Each number is 50 + 10 x the weight over its row's rms, rounded and kept within 0 to 99. Layers, rows and columns count from 0. The size before them is the row's rms in percent of the matrix's.

# layer 13 MLP up, 2304x576, rms 0.0889, rows 1764-1788, columns 144-287
093:46 44 58 28 67 55 42 57 38 53 51 53 55 51 49 38 63 22 57 48 40 51 58 40 47 50 39 50 41 49 41 44 52 42 55 47 47 35 48 66 61 59 47 62 58 45 45 53 42 42 39 45 61 33 49 57 44 35 51 56 45 36 34 45 45 58 66 64 54 38 41 57 75 53 34 66 67 41 61 48 47 54 57 61 54 57 39 39 63 42 50 70 47 53 63 68 44 52 60 33 42 55 59 41 51 52 48 55 48 43 56 51 42 42 57 49 52 41 47 59 56 42 43 58 63 53 50 50 32 42 65 62 47 38 58 44 42 61 51 55 45 51 63 44
105:48 63 46 46 63 62 49 47 42 37 40 38 51 61 47 42 40 56 52 73 69 48 49 40 44 32 65 55 40 59 55 61 56 53 46 54 47 56 44 58 47 37 31 42 31 27 57 44 44 39 36 49 69 38 63 59 58 51 47 52 50 54 46 44 43 40 37 49 44 44 52 66 42 50 58 58 59 72 46 56 61 42 37 66 61 41 64 53 54 40 34 50 49 39 46 56 51 60 44 60 59 39 43 62 36 38 45 30 65 63 51 51 34 57 69 54 54 43 59 46 45 43 48 58 45 59 49 32 48 74 66 48 44 38 52 48 55 57 51 46 65 37 42 38
099:75 47 54 50 44 47 60 58 40 63 17 54 37 46 63 49 49 57 39 62 70 65 52 55 41 78 46 60 35 41 37 39 45 59 38 54 52 45 55 40 50 51 51 54 49 62 44 55 52 45 55 77 39 55 32 51 47 48 45 54 40 42 38 50 61 33 56 55 45 56 52 50 47 66 74 66 58 52 51 57 49 18 69 39 46 55 41 19 62 29 51 44 41 56 47 57 41 61 50 37 50 50 55 38 46 38 51 48 41 45 47 41 42 41 33 65 30 54 52 47 49 52 76 60 60 58 59 52 62 66 41 53 38 57 63 47 39 39 52 43 39 71 50 51
104:57 50 52 56 66 58 41 46 48 52 57 62 45 54 60 42 52 51 40 51 21 43 49 53 52 46 48 48 42 61 58 52 48 63 52 47 53 42 58 68 49 53 58 54 70 29 60 48 43 43 51 56 54 36 46 48 50 62 38 40 53 54 38 65 54 51 63 32 25 59 40 34 39 49 57 56 52 47 72 34 45 36 48 53 55 43 51 54 35 43 42 67 47 42 46 49 50 42 41 46 38 49 60 43 65 62 41 49 63 39 51 45 61 46 48 31 35 66 42 57 51 56 40 41 64 47 54 37 28 48 63 52 56 31 53 66 52 52 49 56 47 57 45 32
097:58 59 43 36 71 62 49 48 39 55 33 40 44 45 42 27 38 43 59 50 52 28 61 52 32 68 50 46 53 57 36 48 48 39 48 51 55 39 48 50 24 46 55 62 52 62 67 44 53 33 68 45 44 29 41 50 47 52 70 64 39 70 25 49 58 53 58 69 56 57 57 45 52 39 56 41 50 50 62 46 46 40 51 50 40 39 53 58 53 39 34 40 48 52 40 59 61 50 50 39 56 30 39 51 77 51 63 52 45 43 50 46 46 58 54 64 44 67 45 55 41 64 48 37 41 52 33 51 37 44 56 63 74 46 52 44 60 37 45 54 36 56 61 71
098:48 53 67 52 59 37 59 46 65 47 65 48 70 55 31 66 47 42 43 58 29 44 63 46 32 57 34 49 49 45 40 38 48 51 25 48 38 42 42 60 57 46 56 60 47 46 47 43 41 55 64 47 34 43 55 54 61 42 59 40 50 37 43 33 53 43 38 47 52 48 46 62 42 47 56 59 54 37 50 63 41 44 66 38 51 38 53 68 54 49 56 49 43 55 62 37 53 47 50 58 29 61 48 42 43 49 48 47 65 54 43 60 50 52 50 40 49 60 41 59 43 40 43 71 32 38 43 37 40 54 53 32 39 31 53 63 36 43 25 51 51 41 38 53
099:61 45 44 34 39 68 49 45 48 42 46 40 50 48 47 58 51 39 44 46 61 48 53 40 49 35 51 50 49 49 35 31 53 48 56 40 43 45 57 49 50 46 33 62 47 59 40 45 73 33 38 58 44 41 62 63 16 44 43 47 68 37 36 42 38 38 60 49 42 50 51 45 54 34 59 35 49 47 53 66 51 30 54 42 45 57 58 43 36 55 40 51 70 52 40 57 48 58 42 68 69 47 57 60 60 37 52 58 54 65 55 41 56 67 46 46 46 48 42 59 70 37 57 49 43 58 26 40 38 47 52 51 57 50 43 44 56 53 51 45 40 55 42 66
115:59 37 64 61 57 57 47 65 58 41 53 42 58 55 46 67 52 32 46 59 54 61 52 48 53 53 38 45 43 48 45 66 56 45 49 45 54 54 57 47 50 65 55 54 70 63 62 30 59 54 67 39 44 42 47 50 65 42 43 30 32 53 70 39 63 43 63 62 46 40 37 50 46 54 42 45 44 57 64 25 49 56 33 64 47 39 51 43 39 55 53 51 54 50 59 31 20 48 57 40 41 48 47 34 55 42 41 48 52 56 50 69 62 60 48 57 43 56 34 46 54 49 37 56 47 51 56 51 37 43 39 52 50 61 60 51 55 58 46 40 37 36 55 48
100:58 49 66 54 49 61 56 54 73 44 52 70 48 68 57 46 44 57 46 52 47 47 52 35 54 43 38 31 52 54 32 32 69 55 57 51 49 51 55 50 47 41 55 55 60 52 50 46 45 47 52 42 62 47 57 49 63 44 55 44 55 37 59 44 41 52 70 62 46 59 38 45 65 43 42 41 52 36 43 51 48 42 49 53 46 64 52 57 60 27 38 54 48 53 39 48 30 41 43 46 42 45 48 38 42 30 46 52 33 39 56 60 49 57 44 47 62 50 25 57 50 43 42 47 75 56 65 44 52 45 41 60 52 79 52 41 45 46 44 54 63 45 48 61
095:41 55 48 62 56 53 54 30 25 52 50 51 43 56 46 64 59 61 48 40 46 58 65 47 48 46 42 61 56 45 54 70 43 51 47 45 43 60 58 29 48 49 53 59 53 38 70 27 44 44 50 38 28 38 54 37 54 53 78 41 53 51 57 31 53 52 56 38 68 50 35 57 37 56 48 80 67 40 83 66 50 66 54 39 49 49 68 53 49 41 49 37 56 49 47 56 46 51 60 55 72 48 63 30 52 57 55 42 39 32 64 51 39 56 57 46 56 42 41 66 41 35 69 58 53 59 56 54 39 37 62 45 41 47 42 59 51 41 46 41 42 57 42 47
105:71 52 58 50 46 62 31 61 61 61 69 42 46 50 60 56 54 63 45 55 40 48 34 52 55 61 65 46 46 46 50 42 66 64 53 45 48 46 34 61 48 49 60 70 51 60 57 68 59 39 51 38 58 67 60 47 36 52 52 59 50 42 52 39 40 51 63 50 64 53 58 51 61 53 44 48 58 53 44 55 53 51 58 54 68 53 37 52 35 67 30 51 48 59 32 66 46 63 44 73 41 31 30 54 60 46 55 49 38 48 39 55 58 48 26 53 40 43 54 54 57 44 26 52 46 62 31 70 66 48 74 56 66 43 63 36 45 59 32 36 45 65 51 44
096:50 61 43 40 49 52 45 37 55 54 54 46 34 38 51 31 39 38 43 48 36 48 67 55 48 46 41 61 67 33 28 45 57 59 30 61 42 53 40 67 41 53 44 68 63 63 55 60 58 52 51 42 57 68 53 48 41 42 61 47 55 42 61 47 64 66 49 65 47 42 64 43 48 50 52 39 41 31 53 27 54 45 48 53 44 48 71 55 50 53 56 29 43 36 56 64 51 53 65 47 58 46 37 37 54 65 45 50 48 61 45 47 59 55 64 57 57 83 41 54 60 64 42 52 57 58 56 54 63 47 40 45 51 61 69 50 69 44 49 54 55 41 56 35
100:43 65 52 48 66 48 35 62 40 40 71 57 46 41 43 42 46 70 51 51 35 50 64 58 50 67 44 57 46 44 44 62 74 56 33 41 48 58 56 59 60 59 56 50 54 39 71 29 50 50 69 64 54 54 53 47 59 52 59 50 62 47 46 50 55 50 48 45 57 48 38 50 48 48 40 43 50 46 50 49 51 63 36 40 49 42 44 56 53 44 56 47 55 41 43 55 63 59 51 54 35 65 71 44 58 40 40 45 61 45 47 46 48 56 53 43 46 52 47 62 55 43 40 53 66 70 38 71 41 52 50 35 58 35 65 49 30 69 58 41 41 36 55 54
100:69 67 49 45 35 60 62 42 52 59 52 37 57 61 67 41 72 38 56 60 56 45 48 35 53 51 46 57 44 35 26 51 45 31 38 74 54 58 43 51 43 52 48 54 48 42 51 53 36 50 51 44 50 47 70 56 50 44 43 49 33 63 41 63 48 37 49 52 39 51 35 52 68 63 68 44 49 40 61 48 57 44 73 46 45 48 23 58 45 44 34 59 48 62 54 57 38 45 51 43 39 52 45 37 38 53 39 72 60 47 50 71 30 57 70 46 48 41 64 50 58 52 28 61 66 48 60 41 43 44 47 57 59 42 55 48 51 39 47 47 28 61 39 56
098:53 42 55 48 75 56 57 58 53 36 67 51 57 58 43 54 49 46 71 54 50 62 55 49 50 42 40 45 42 44 48 52 36 53 48 51 40 44 77 51 26 61 53 46 57 64 46 36 49 32 56 53 36 60 49 50 30 48 48 35 61 53 52 34 29 59 57 51 45 69 64 56 57 52 52 36 39 44 22 54 57 58 44 46 54 51 55 52 39 63 40 44 40 57 41 68 56 39 52 47 57 54 48 23 48 51 57 67 29 48 63 54 54 54 46 52 46 49 45 51 64 44 49 39 50 39 62 41 57 52 65 65 41 64 53 76 56 60 44 43 36 66 52 62
095:35 43 38 71 65 45 54 46 64 71 60 39 57 56 61 50 55 54 56 58 44 63 34 46 52 53 71 44 32 43 47 55 44 48 44 61 61 40 42 71 48 50 63 51 42 49 62 59 54 56 51 43 37 46 53 48 48 57 60 46 59 69 41 51 58 52 49 55 62 50 53 34 54 43 52 65 44 41 52 53 62 55 54 45 39 49 46 59 64 59 47 56 46 47 55 64 39 50 37 60 35 55 39 49 56 53 54 45 49 54 35 38 42 47 44 58 59 67 35 28 58 37 55 45 52 56 47 47 73 44 54 58 56 56 58 52 42 66 55 34 61 45 63 69
106:46 43 55 42 46 55 52 47 26 51 49 38 59 54 52 44 58 41 48 60 47 32 40 67 49 65 55 32 46 54 51 54 41 50 54 51 54 49 46 54 35 47 58 52 52 54 53 59 49 60 49 62 44 48 63 43 48 62 44 46 43 51 35 58 53 40 45 64 57 39 43 53 58 64 45 46 44 46 57 62 48 51 57 44 75 69 48 44 65 52 44 47 68 48 55 49 49 38 39 37 58 37 47 77 61 47 48 56 46 45 62 56 49 60 62 47 44 38 38 58 45 67 48 64 46 47 32 56 49 39 51 54 49 38 53 41 41 51 61 61 59 47 40 34
112:46 56 37 43 60 49 52 50 40 49 56 54 43 57 54 40 43 39 56 48 48 44 59 28 48 65 43 53 43 53 75 52 43 34 72 40 31 58 58 34 50 28 41 50 38 57 29 57 44 28 50 48 55 43 51 42 54 57 67 37 39 29 62 38 38 53 55 60 44 53 46 48 40 41 49 31 39 50 43 58 40 63 54 54 31 48 37 57 40 56 51 54 59 45 51 42 59 57 59 30 51 46 51 53 42 48 45 38 43 58 28 54 44 53 49 48 38 52 73 44 57 48 50 44 40 39 41 32 37 74 63 28 48 31 51 41 57 53 51 35 36 44 68 57
095:49 59 41 59 44 46 53 45 38 55 43 39 49 29 56 57 38 57 38 50 41 53 60 47 48 36 55 50 58 54 46 67 38 47 47 52 36 39 56 51 56 34 47 47 57 52 50 59 58 38 66 57 53 43 34 57 42 56 48 45 65 37 37 52 51 60 57 38 44 59 58 41 58 44 46 60 51 44 44 62 50 52 65 45 60 36 22 41 42 54 55 32 56 34 52 38 49 57 46 42 41 53 46 29 49 60 45 51 56 50 53 63 46 56 44 34 57 52 57 52 56 53 40 60 66 49 53 42 49 49 64 48 63 42 60 29 54 44 55 42 37 55 70 58
101:58 47 29 54 64 44 45 52 51 60 43 52 48 44 17 43 51 53 48 37 37 30 45 47 48 42 49 35 52 53 55 51 47 56 33 50 52 65 32 61 65 47 48 48 57 52 61 47 35 64 52 42 48 26 47 49 43 61 50 66 38 64 43 46 33 58 43 40 47 59 48 52 51 42 48 44 51 57 49 64 72 54 73 46 49 35 50 54 58 55 44 47 48 52 56 44 38 47 55 32 59 49 49 46 51 25 47 29 43 47 49 34 46 50 52 42 55 47 59 44 54 39 46 48 49 45 39 53 32 51 44 45 53 57 41 52 49 48 53 58 72 46 55 59
095:54 59 49 40 54 55 51 63 54 60 46 48 40 63 44 47 42 44 55 46 44 59 60 37 48 40 51 34 55 40 52 43 53 49 46 45 41 58 57 46 35 40 51 60 58 32 55 46 38 50 30 68 44 41 41 41 43 50 43 46 61 44 56 53 48 49 55 54 47 47 56 53 50 53 37 48 52 58 39 55 62 57 56 45 58 55 54 47 36 64 46 50 58 29 67 52 57 42 52 62 55 45 55 54 60 53 29 64 70 57 49 46 53 23 53 51 54 35 60 28 50 51 50 46 34 56 42 48 56 56 54 57 53 59 71 72 51 53 39 24 44 64 71 38
101:38 58 68 40 45 43 46 46 42 54 37 54 45 48 59 41 42 62 30 55 65 60 54 59 35 39 44 36 43 50 52 48 41 67 57 47 34 47 52 42 52 43 50 40 45 58 53 75 56 49 56 36 44 29 50 58 59 63 65 33 71 66 51 60 50 49 37 41 44 51 53 46 70 63 65 48 57 53 40 32 38 53 47 50 42 63 58 70 43 49 38 43 53 34 40 45 37 56 46 41 52 47 65 41 41 51 49 45 42 41 61 64 63 46 61 50 50 36 54 43 61 69 74 48 39 54 43 52 55 42 41 52 59 48 63 42 43 48 55 56 39 47 51 65
096:47 37 34 49 59 53 66 32 52 39 40 52 46 37 56 53 56 52 50 55 49 45 66 60 46 73 42 50 45 58 58 55 57 51 58 36 37 27 28 54 61 61 53 46 61 53 41 52 59 56 59 62 51 52 54 47 58 59 36 44 46 53 43 34 42 51 48 41 61 38 43 54 62 63 21 47 41 48 53 65 50 62 43 57 67 58 44 54 57 39 53 52 39 72 48 68 67 29 67 39 56 42 53 51 56 63 56 47 42 66 25 55 42 41 63 62 60 55 47 43 51 53 48 44 35 58 48 50 58 55 40 49 65 57 49 60 40 48 38 44 56 45 42 48
101:48 47 53 50 45 53 50 71 29 39 49 53 57 71 42 54 47 55 60 60 31 61 65 44 62 58 59 49 67 43 40 36 47 51 61 48 35 50 57 46 44 35 37 50 69 37 33 51 57 47 60 37 44 54 51 58 45 61 46 48 45 42 39 49 48 39 46 50 55 68 63 50 39 33 51 56 37 46 57 61 55 50 57 45 29 47 54 52 49 47 39 44 49 44 67 65 40 32 45 45 40 64 36 51 56 34 38 58 42 45 45 45 39 50 48 31 47 56 31 60 63 61 32 51 59 35 35 54 39 54 49 43 31 49 67 61 39 36 50 54 37 57 36 56
107:45 59 51 59 75 41 47 43 42 59 47 45 47 49 56 56 63 39 43 35 54 76 57 45 41 74 68 57 57 48 42 45 51 54 54 49 53 57 53 43 44 30 56 66 74 51 57 58 52 56 48 51 29 53 45 41 48 55 56 41 54 35 71 38 44 44 54 56 62 44 58 57 42 53 70 47 38 47 55 55 60 59 41 32 40 52 47 61 39 72 49 48 57 74 41 55 55 56 60 66 37 59 45 43 59 41 45 63 36 47 40 60 40 73 46 45 54 66 51 49 40 40 39 59 69 46 52 37 47 56 60 41 37 40 51 51 76 50 53 67 49 55 44 36
# layer 13 MLP down (transposed), 2304x576, rms 0.0936, rows 1764-1787, columns 144-287
090:30 57 50 31 49 56 51 55 61 44 49 48 45 48 50 47 50 45 50 54 48 51 51 48 65 75 43 58 56 46 40 54 49 52 54 55 47 48 58 35 48 57 39 57 62 48 48 24 53 54 39 64 71 31 61 59 54 48 51 28 46 62 56 43 28 50 49 55 30 55 62 45 62 68 47 59 43 46 35 72 55 58 53 50 46 55 48 33 55 51 48 57 51 59 48 51 62 55 65 54 40 50 40 38 64 48 35 49 32 43 56 26 42 58 56 53 52 59 49 52 50 62 53 62 51 47 61 49 53 23 36 40 45 48 50 50 42 36 45 57 58 61 34 38
095:36 56 56 42 57 45 65 64 55 48 59 46 49 51 32 56 64 64 60 60 45 40 43 71 30 43 41 59 47 42 65 61 64 40 42 24 48 48 60 56 63 41 51 45 54 44 51 49 59 41 45 45 60 11 59 34 44 47 36 57 54 54 47 44 42 32 42 46 56 50 40 35 43 50 58 55 42 52 44 41 55 46 52 55 57 65 44 48 55 52 67 60 42 29 66 43 29 57 52 42 52 49 49 53 71 41 67 49 68 34 51 54 43 50 32 59 53 36 42 42 36 50 62 53 45 34 39 35 52 63 42 52 49 51 48 34 59 38 64 55 49 74 65 41
103:47 52 45 54 36 37 47 58 48 42 46 33 43 62 45 49 47 62 65 45 66 43 50 56 43 49 45 50 44 53 46 59 51 68 30 56 58 59 45 57 49 59 45 47 60 60 63 31 68 36 65 48 60 58 40 47 51 77 53 67 54 38 47 55 56 28 30 47 62 60 54 40 62 40 42 63 33 47 45 68 50 47 56 28 62 51 52 58 67 49 51 79 58 32 53 52 48 66 61 45 55 46 47 53 52 51 59 64 46 55 33 42 38 45 25 56 53 59 46 61 50 36 59 76 46 46 57 47 37 55 55 46 44 39 69 54 51 49 44 49 56 68 50 54
098:51 45 59 55 49 45 28 63 50 54 54 47 59 46 27 47 55 47 54 41 26 63 69 64 36 42 55 47 32 68 57 64 43 52 55 56 65 46 62 47 72 33 62 56 25 40 48 55 52 64 35 47 41 58 54 56 45 74 46 45 51 62 46 49 60 60 56 58 50 58 53 68 46 31 45 49 57 62 56 52 46 46 51 69 46 54 52 50 49 58 47 48 46 43 71 44 49 34 42 39 52 47 43 30 68 55 41 47 47 48 59 58 62 71 21 38 45 59 56 39 38 22 45 53 50 57 56 40 58 45 48 55 49 49 32 50 71 59 53 72 41 44 56 42
101:54 81 47 62 43 42 54 60 43 45 58 61 51 62 64 46 56 43 61 51 51 42 47 39 59 61 56 60 66 60 39 66 56 50 44 42 48 46 52 63 38 56 57 51 50 55 49 40 57 51 67 49 49 50 76 45 50 43 50 49 43 35 33 35 55 56 51 67 61 57 63 33 46 34 46 58 41 52 26 70 50 44 61 62 57 51 75 62 69 36 48 50 45 48 63 42 47 59 42 40 57 55 51 52 52 48 41 56 75 44 44 41 44 30 40 53 56 54 43 47 62 46 35 47 47 55 46 45 43 57 32 69 63 54 42 50 25 64 43 39 47 53 49 74
098:62 65 70 55 56 42 43 61 40 47 54 55 47 53 60 53 60 64 48 49 45 67 55 48 38 45 41 47 46 55 42 34 43 58 38 51 34 43 43 53 62 36 49 61 57 42 45 54 50 56 65 77 47 48 59 53 50 52 59 53 62 44 44 52 40 54 42 99 81 40 71 50 36 27 58 53 44 55 31 63 46 51 56 39 54 54 30 49 57 44 41 63 52 61 43 55 50 72 35 53 49 63 36 52 50 52 52 55 49 60 42 59 31 50 44 51 47 48 47 43 62 32 67 55 41 42 41 48 57 47 54 46 38 58 60 57 57 52 58 40 51 40 60 47
095:46 52 56 47 42 43 45 49 65 62 53 68 54 53 30 61 48 54 53 57 47 42 59 53 47 50 49 49 58 60 63 66 54 54 50 57 53 46 52 45 49 72 51 50 54 47 42 50 42 55 57 55 58 64 49 62 44 47 45 35 59 46 38 66 51 42 47 44 35 39 62 43 35 62 43 65 38 54 49 43 48 45 58 33 58 74 49 31 61 48 50 60 35 62 47 42 57 43 56 35 54 36 58 68 40 49 44 53 53 27 70 46 51 55 60 43 59 59 47 65 48 33 62 59 45 63 46 44 57 53 46 63 52 41 57 69 45 41 61 49 61 63 56 52
111:54 39 41 37 39 32 41 44 46 60 38 56 51 45 50 60 48 57 43 41 68 57 53 57 52 58 61 51 47 37 45 44 62 41 64 54 41 51 27 46 59 43 43 55 49 47 44 64 45 36 29 64 35 64 51 41 38 54 56 49 49 48 43 50 40 46 43 51 54 54 63 47 50 56 45 47 57 48 38 56 50 54 51 46 47 51 62 55 40 54 59 48 45 56 44 49 64 53 53 56 50 55 52 47 39 41 64 32 52 53 53 45 32 39 70 52 45 34 51 52 54 52 62 49 66 46 52 44 58 50 53 57 57 30 59 40 48 61 47 67 53 64 57 41
105:57 57 47 50 47 46 53 53 44 30 66 70 43 69 51 61 55 55 29 55 70 58 60 64 51 54 52 69 51 38 40 42 52 52 37 53 40 51 36 34 57 61 40 50 44 47 48 68 37 53 47 57 44 44 53 54 43 49 39 54 54 34 55 49 59 50 65 41 48 42 48 66 70 48 48 44 61 52 50 50 56 32 54 55 65 65 31 39 35 53 56 65 68 59 62 46 43 44 47 41 69 62 62 66 42 54 37 56 48 47 66 51 54 46 55 54 55 56 55 50 59 50 60 60 36 41 64 62 46 49 62 40 23 54 43 62 41 54 53 66 48 52 34 58
098:73 57 29 55 46 51 55 50 49 50 59 42 79 37 44 57 47 43 52 53 40 51 47 59 49 46 48 52 51 72 41 54 53 57 49 57 43 55 42 64 77 54 73 40 32 46 46 56 56 57 55 55 51 58 54 30 59 44 50 39 45 61 58 62 62 43 48 45 34 52 51 43 54 62 51 44 50 45 56 49 55 41 63 54 37 44 62 21 51 33 64 59 48 55 59 46 68 43 59 69 54 49 40 54 63 51 45 45 58 33 59 48 44 62 55 45 58 52 38 45 70 39 64 46 48 41 48 48 52 51 62 51 33 47 54 44 21 52 54 35 58 39 46 41
100:52 54 50 62 65 58 56 43 64 52 38 45 62 50 40 63 52 61 35 15 68 44 42 51 42 43 39 46 44 47 53 57 37 44 40 50 45 53 72 55 42 43 48 40 61 59 61 50 50 40 39 35 30 44 48 44 71 62 45 62 56 41 45 57 41 62 62 48 32 60 37 26 52 49 52 33 49 63 60 54 47 49 56 51 59 63 70 46 39 63 50 47 46 57 41 60 53 52 47 51 28 62 49 62 44 49 46 42 51 34 50 51 52 56 49 49 38 62 38 44 48 57 50 48 59 54 54 55 40 41 44 74 36 63 49 52 59 43 70 53 53 36 54 50
098:40 52 56 64 40 46 65 38 70 54 39 57 44 63 44 50 50 38 31 71 48 39 36 43 56 53 42 56 58 40 40 56 33 48 54 52 45 52 46 50 40 45 42 45 51 56 37 38 52 53 60 55 57 40 55 71 59 39 49 30 44 48 72 48 49 52 53 54 55 46 47 47 58 54 39 80 56 56 59 38 42 29 49 57 41 55 28 59 59 50 22 32 45 38 49 38 39 58 56 64 41 59 48 56 51 35 31 52 45 50 45 51 60 59 63 49 41 51 71 41 70 73 35 39 56 49 41 51 65 42 66 45 65 44 56 39 63 25 44 51 48 48 40 48
101:52 44 56 44 79 47 29 52 57 53 53 48 40 50 58 41 41 61 60 47 53 54 41 38 36 44 38 36 55 60 32 48 41 64 48 50 42 55 41 50 63 33 40 42 45 50 39 46 65 64 68 37 43 48 50 55 57 38 42 57 56 53 53 34 57 50 73 44 43 61 43 45 62 55 66 48 61 61 67 69 65 53 34 36 60 53 45 54 45 56 55 60 63 78 53 50 55 72 42 45 45 49 52 48 60 55 42 49 46 36 51 45 53 56 33 58 54 40 51 64 53 70 60 52 51 52 47 77 27 49 43 57 42 55 54 48 56 55 57 49 51 67 49 63
101:47 50 43 57 61 48 60 43 53 53 37 40 39 50 46 76 49 45 54 54 56 49 35 69 48 48 59 52 44 42 57 49 45 57 57 77 51 48 52 37 36 53 60 68 54 34 57 44 64 41 58 50 67 63 32 56 45 58 43 37 42 54 45 39 40 56 51 49 45 66 54 44 47 42 63 51 63 48 58 40 45 55 44 55 42 59 53 53 42 39 45 58 58 43 38 57 61 48 37 49 48 35 44 56 69 47 35 61 46 41 53 53 47 33 53 52 29 55 49 54 51 50 50 45 58 50 56 69 56 48 65 46 43 47 37 50 48 58 45 43 48 46 47 35
105:47 50 44 51 57 43 67 66 41 54 58 56 44 27 55 54 55 52 40 40 59 39 56 47 57 36 48 38 56 41 48 49 38 60 53 54 42 52 53 43 57 70 41 57 36 57 58 28 52 39 54 68 60 46 51 39 66 37 45 43 54 42 37 43 69 61 57 53 46 51 54 42 51 27 55 52 61 28 54 45 54 46 36 45 76 50 38 47 51 47 61 56 54 39 47 46 52 65 48 60 39 36 58 33 20 68 51 60 38 54 53 47 61 38 48 47 31 46 57 46 67 42 56 62 58 62 45 61 58 55 55 63 67 56 49 53 50 51 47 45 37 55 45 53
097:49 51 49 58 54 57 45 47 36 59 41 64 40 30 61 52 51 54 36 51 59 59 49 39 51 54 51 58 51 52 44 60 46 64 48 52 55 43 47 40 53 44 34 30 31 38 42 42 52 40 56 55 56 34 51 42 44 33 48 49 38 55 63 55 42 59 63 39 49 46 60 42 48 60 45 37 30 44 59 57 43 49 48 62 54 34 57 61 34 31 45 46 56 51 56 55 43 41 38 52 59 55 46 42 48 27 32 40 53 49 51 50 56 54 41 35 51 44 38 39 60 55 43 47 48 54 42 54 36 51 49 49 45 40 49 59 42 58 51 41 54 42 34 52
091:55 65 42 63 51 52 65 39 51 45 57 48 54 59 63 57 36 62 50 17 37 43 66 68 39 56 51 60 59 65 48 66 60 56 65 42 33 64 44 57 47 45 47 47 45 64 49 54 45 32 60 57 40 58 48 42 55 42 56 61 58 38 50 57 69 56 50 58 58 44 48 63 54 64 67 38 55 59 58 42 50 59 66 51 60 41 34 59 36 42 54 53 57 49 44 50 44 38 29 46 50 47 36 65 36 57 67 51 39 60 41 46 53 59 32 46 59 38 61 44 30 44 51 37 51 54 54 53 43 54 40 41 36 53 35 53 42 49 44 42 60 50 64 49
103:46 49 29 46 54 63 53 38 44 60 80 61 60 57 52 27 37 66 31 36 46 64 56 32 36 41 43 43 59 65 53 42 50 69 57 58 58 41 54 67 46 43 60 26 56 52 35 38 44 48 60 64 39 40 71 60 52 49 71 46 44 51 61 44 49 42 61 25 51 59 53 58 45 73 38 50 50 61 44 47 65 62 49 55 45 56 47 50 36 49 48 33 48 36 44 42 80 43 58 49 75 26 58 55 38 58 46 49 49 56 37 43 46 40 46 52 51 45 70 42 53 26 53 30 45 50 72 36 35 36 53 50 58 35 48 62 54 53 52 36 50 40 46 44
098:56 64 45 33 49 60 47 69 42 40 43 47 61 50 45 47 66 49 51 51 21 54 56 51 64 66 43 72 59 50 60 58 53 68 54 51 53 33 51 44 50 46 42 59 47 39 45 30 52 64 67 54 62 56 40 55 50 60 46 61 38 58 46 40 43 42 65 64 40 52 29 32 50 40 49 60 58 54 60 54 63 44 63 37 49 59 45 47 25 71 50 73 49 45 61 51 34 31 59 43 62 58 50 44 63 49 63 65 35 58 48 33 53 29 48 50 45 50 47 49 52 46 42 66 47 51 77 40 31 54 48 31 48 56 49 56 13 50 54 47 57 77 58 51
101:39 59 46 53 40 31 49 41 45 62 72 48 56 49 46 41 48 51 53 50 43 35 47 58 26 54 50 40 34 40 44 45 47 71 27 36 52 40 34 67 51 57 57 49 38 60 55 51 58 40 55 49 65 59 53 84 51 62 47 49 51 52 48 53 48 45 35 52 59 44 53 50 67 51 58 32 43 40 57 30 53 61 51 49 64 53 45 50 64 46 54 57 38 61 51 41 53 65 36 23 56 51 49 60 57 32 33 54 37 49 62 67 45 46 58 64 47 53 51 43 49 47 56 54 47 40 39 50 37 48 47 57 58 53 46 52 43 55 54 46 49 55 67 40
102:67 59 58 68 42 53 67 60 44 27 34 50 36 32 54 46 40 57 30 47 36 50 59 47 56 53 54 40 38 54 53 42 36 41 53 40 49 36 48 44 59 48 53 46 63 62 48 43 57 50 48 53 36 37 61 60 40 60 35 57 42 62 49 53 41 50 44 42 45 42 65 54 48 40 52 50 49 74 40 62 43 35 28 55 35 46 32 66 44 59 59 54 49 57 75 39 43 44 50 51 58 51 46 58 53 55 55 50 33 39 54 39 59 58 61 34 33 41 49 55 55 43 44 52 39 53 47 61 46 46 58 56 53 62 35 51 55 42 54 60 50 76 70 38
100:48 46 66 48 48 35 63 63 59 38 37 51 57 49 53 49 36 62 51 51 41 42 32 56 24 41 25 54 44 56 56 47 30 44 47 60 50 49 59 44 54 52 39 46 41 36 53 40 51 59 43 42 52 25 61 44 43 45 37 66 64 46 50 54 32 55 43 52 50 56 44 43 55 42 54 72 47 50 68 59 39 54 44 50 27 52 64 72 64 42 45 49 49 51 44 42 70 70 57 54 31 48 64 42 53 52 64 61 48 55 40 51 55 51 47 52 56 51 52 54 40 32 48 51 55 45 58 52 54 47 43 59 52 40 64 40 57 63 46 38 49 55 32 49
096:50 60 49 49 39 61 40 45 29 63 45 48 56 51 52 53 56 55 28 60 64 47 47 48 35 59 60 61 72 42 58 51 68 49 58 55 39 48 55 34 51 50 44 39 52 53 57 29 57 68 56 42 52 57 43 50 55 64 43 61 39 74 55 37 42 59 48 49 63 56 35 47 71 29 48 46 63 57 70 38 61 34 48 47 45 62 46 55 56 37 52 44 55 68 43 59 42 29 54 59 57 44 34 49 39 42 42 45 39 32 48 31 43 49 43 62 60 42 46 45 55 60 50 47 35 40 49 39 56 57 43 47 63 47 66 54 46 46 48 33 42 58 57 54
100:40 27 56 44 62 53 47 46 46 43 48 62 62 44 55 41 74 20 39 51 52 40 63 50 83 59 75 56 42 60 64 47 46 46 61 48 55 58 50 44 53 54 36 43 45 53 34 42 45 54 50 30 54 41 40 60 55 52 60 59 58 54 50 48 45 37 54 53 57 42 45 61 68 58 46 56 48 55 55 56 43 49 38 36 41 59 47 62 40 62 44 56 49 44 68 44 46 46 56 50 47 43 55 59 31 42 51 46 53 45 50 42 64 38 49 66 75 44 48 56 50 33 67 49 71 69 49 41 35 41 39 37 56 65 56 85 50 49 43 48 52 47 60 64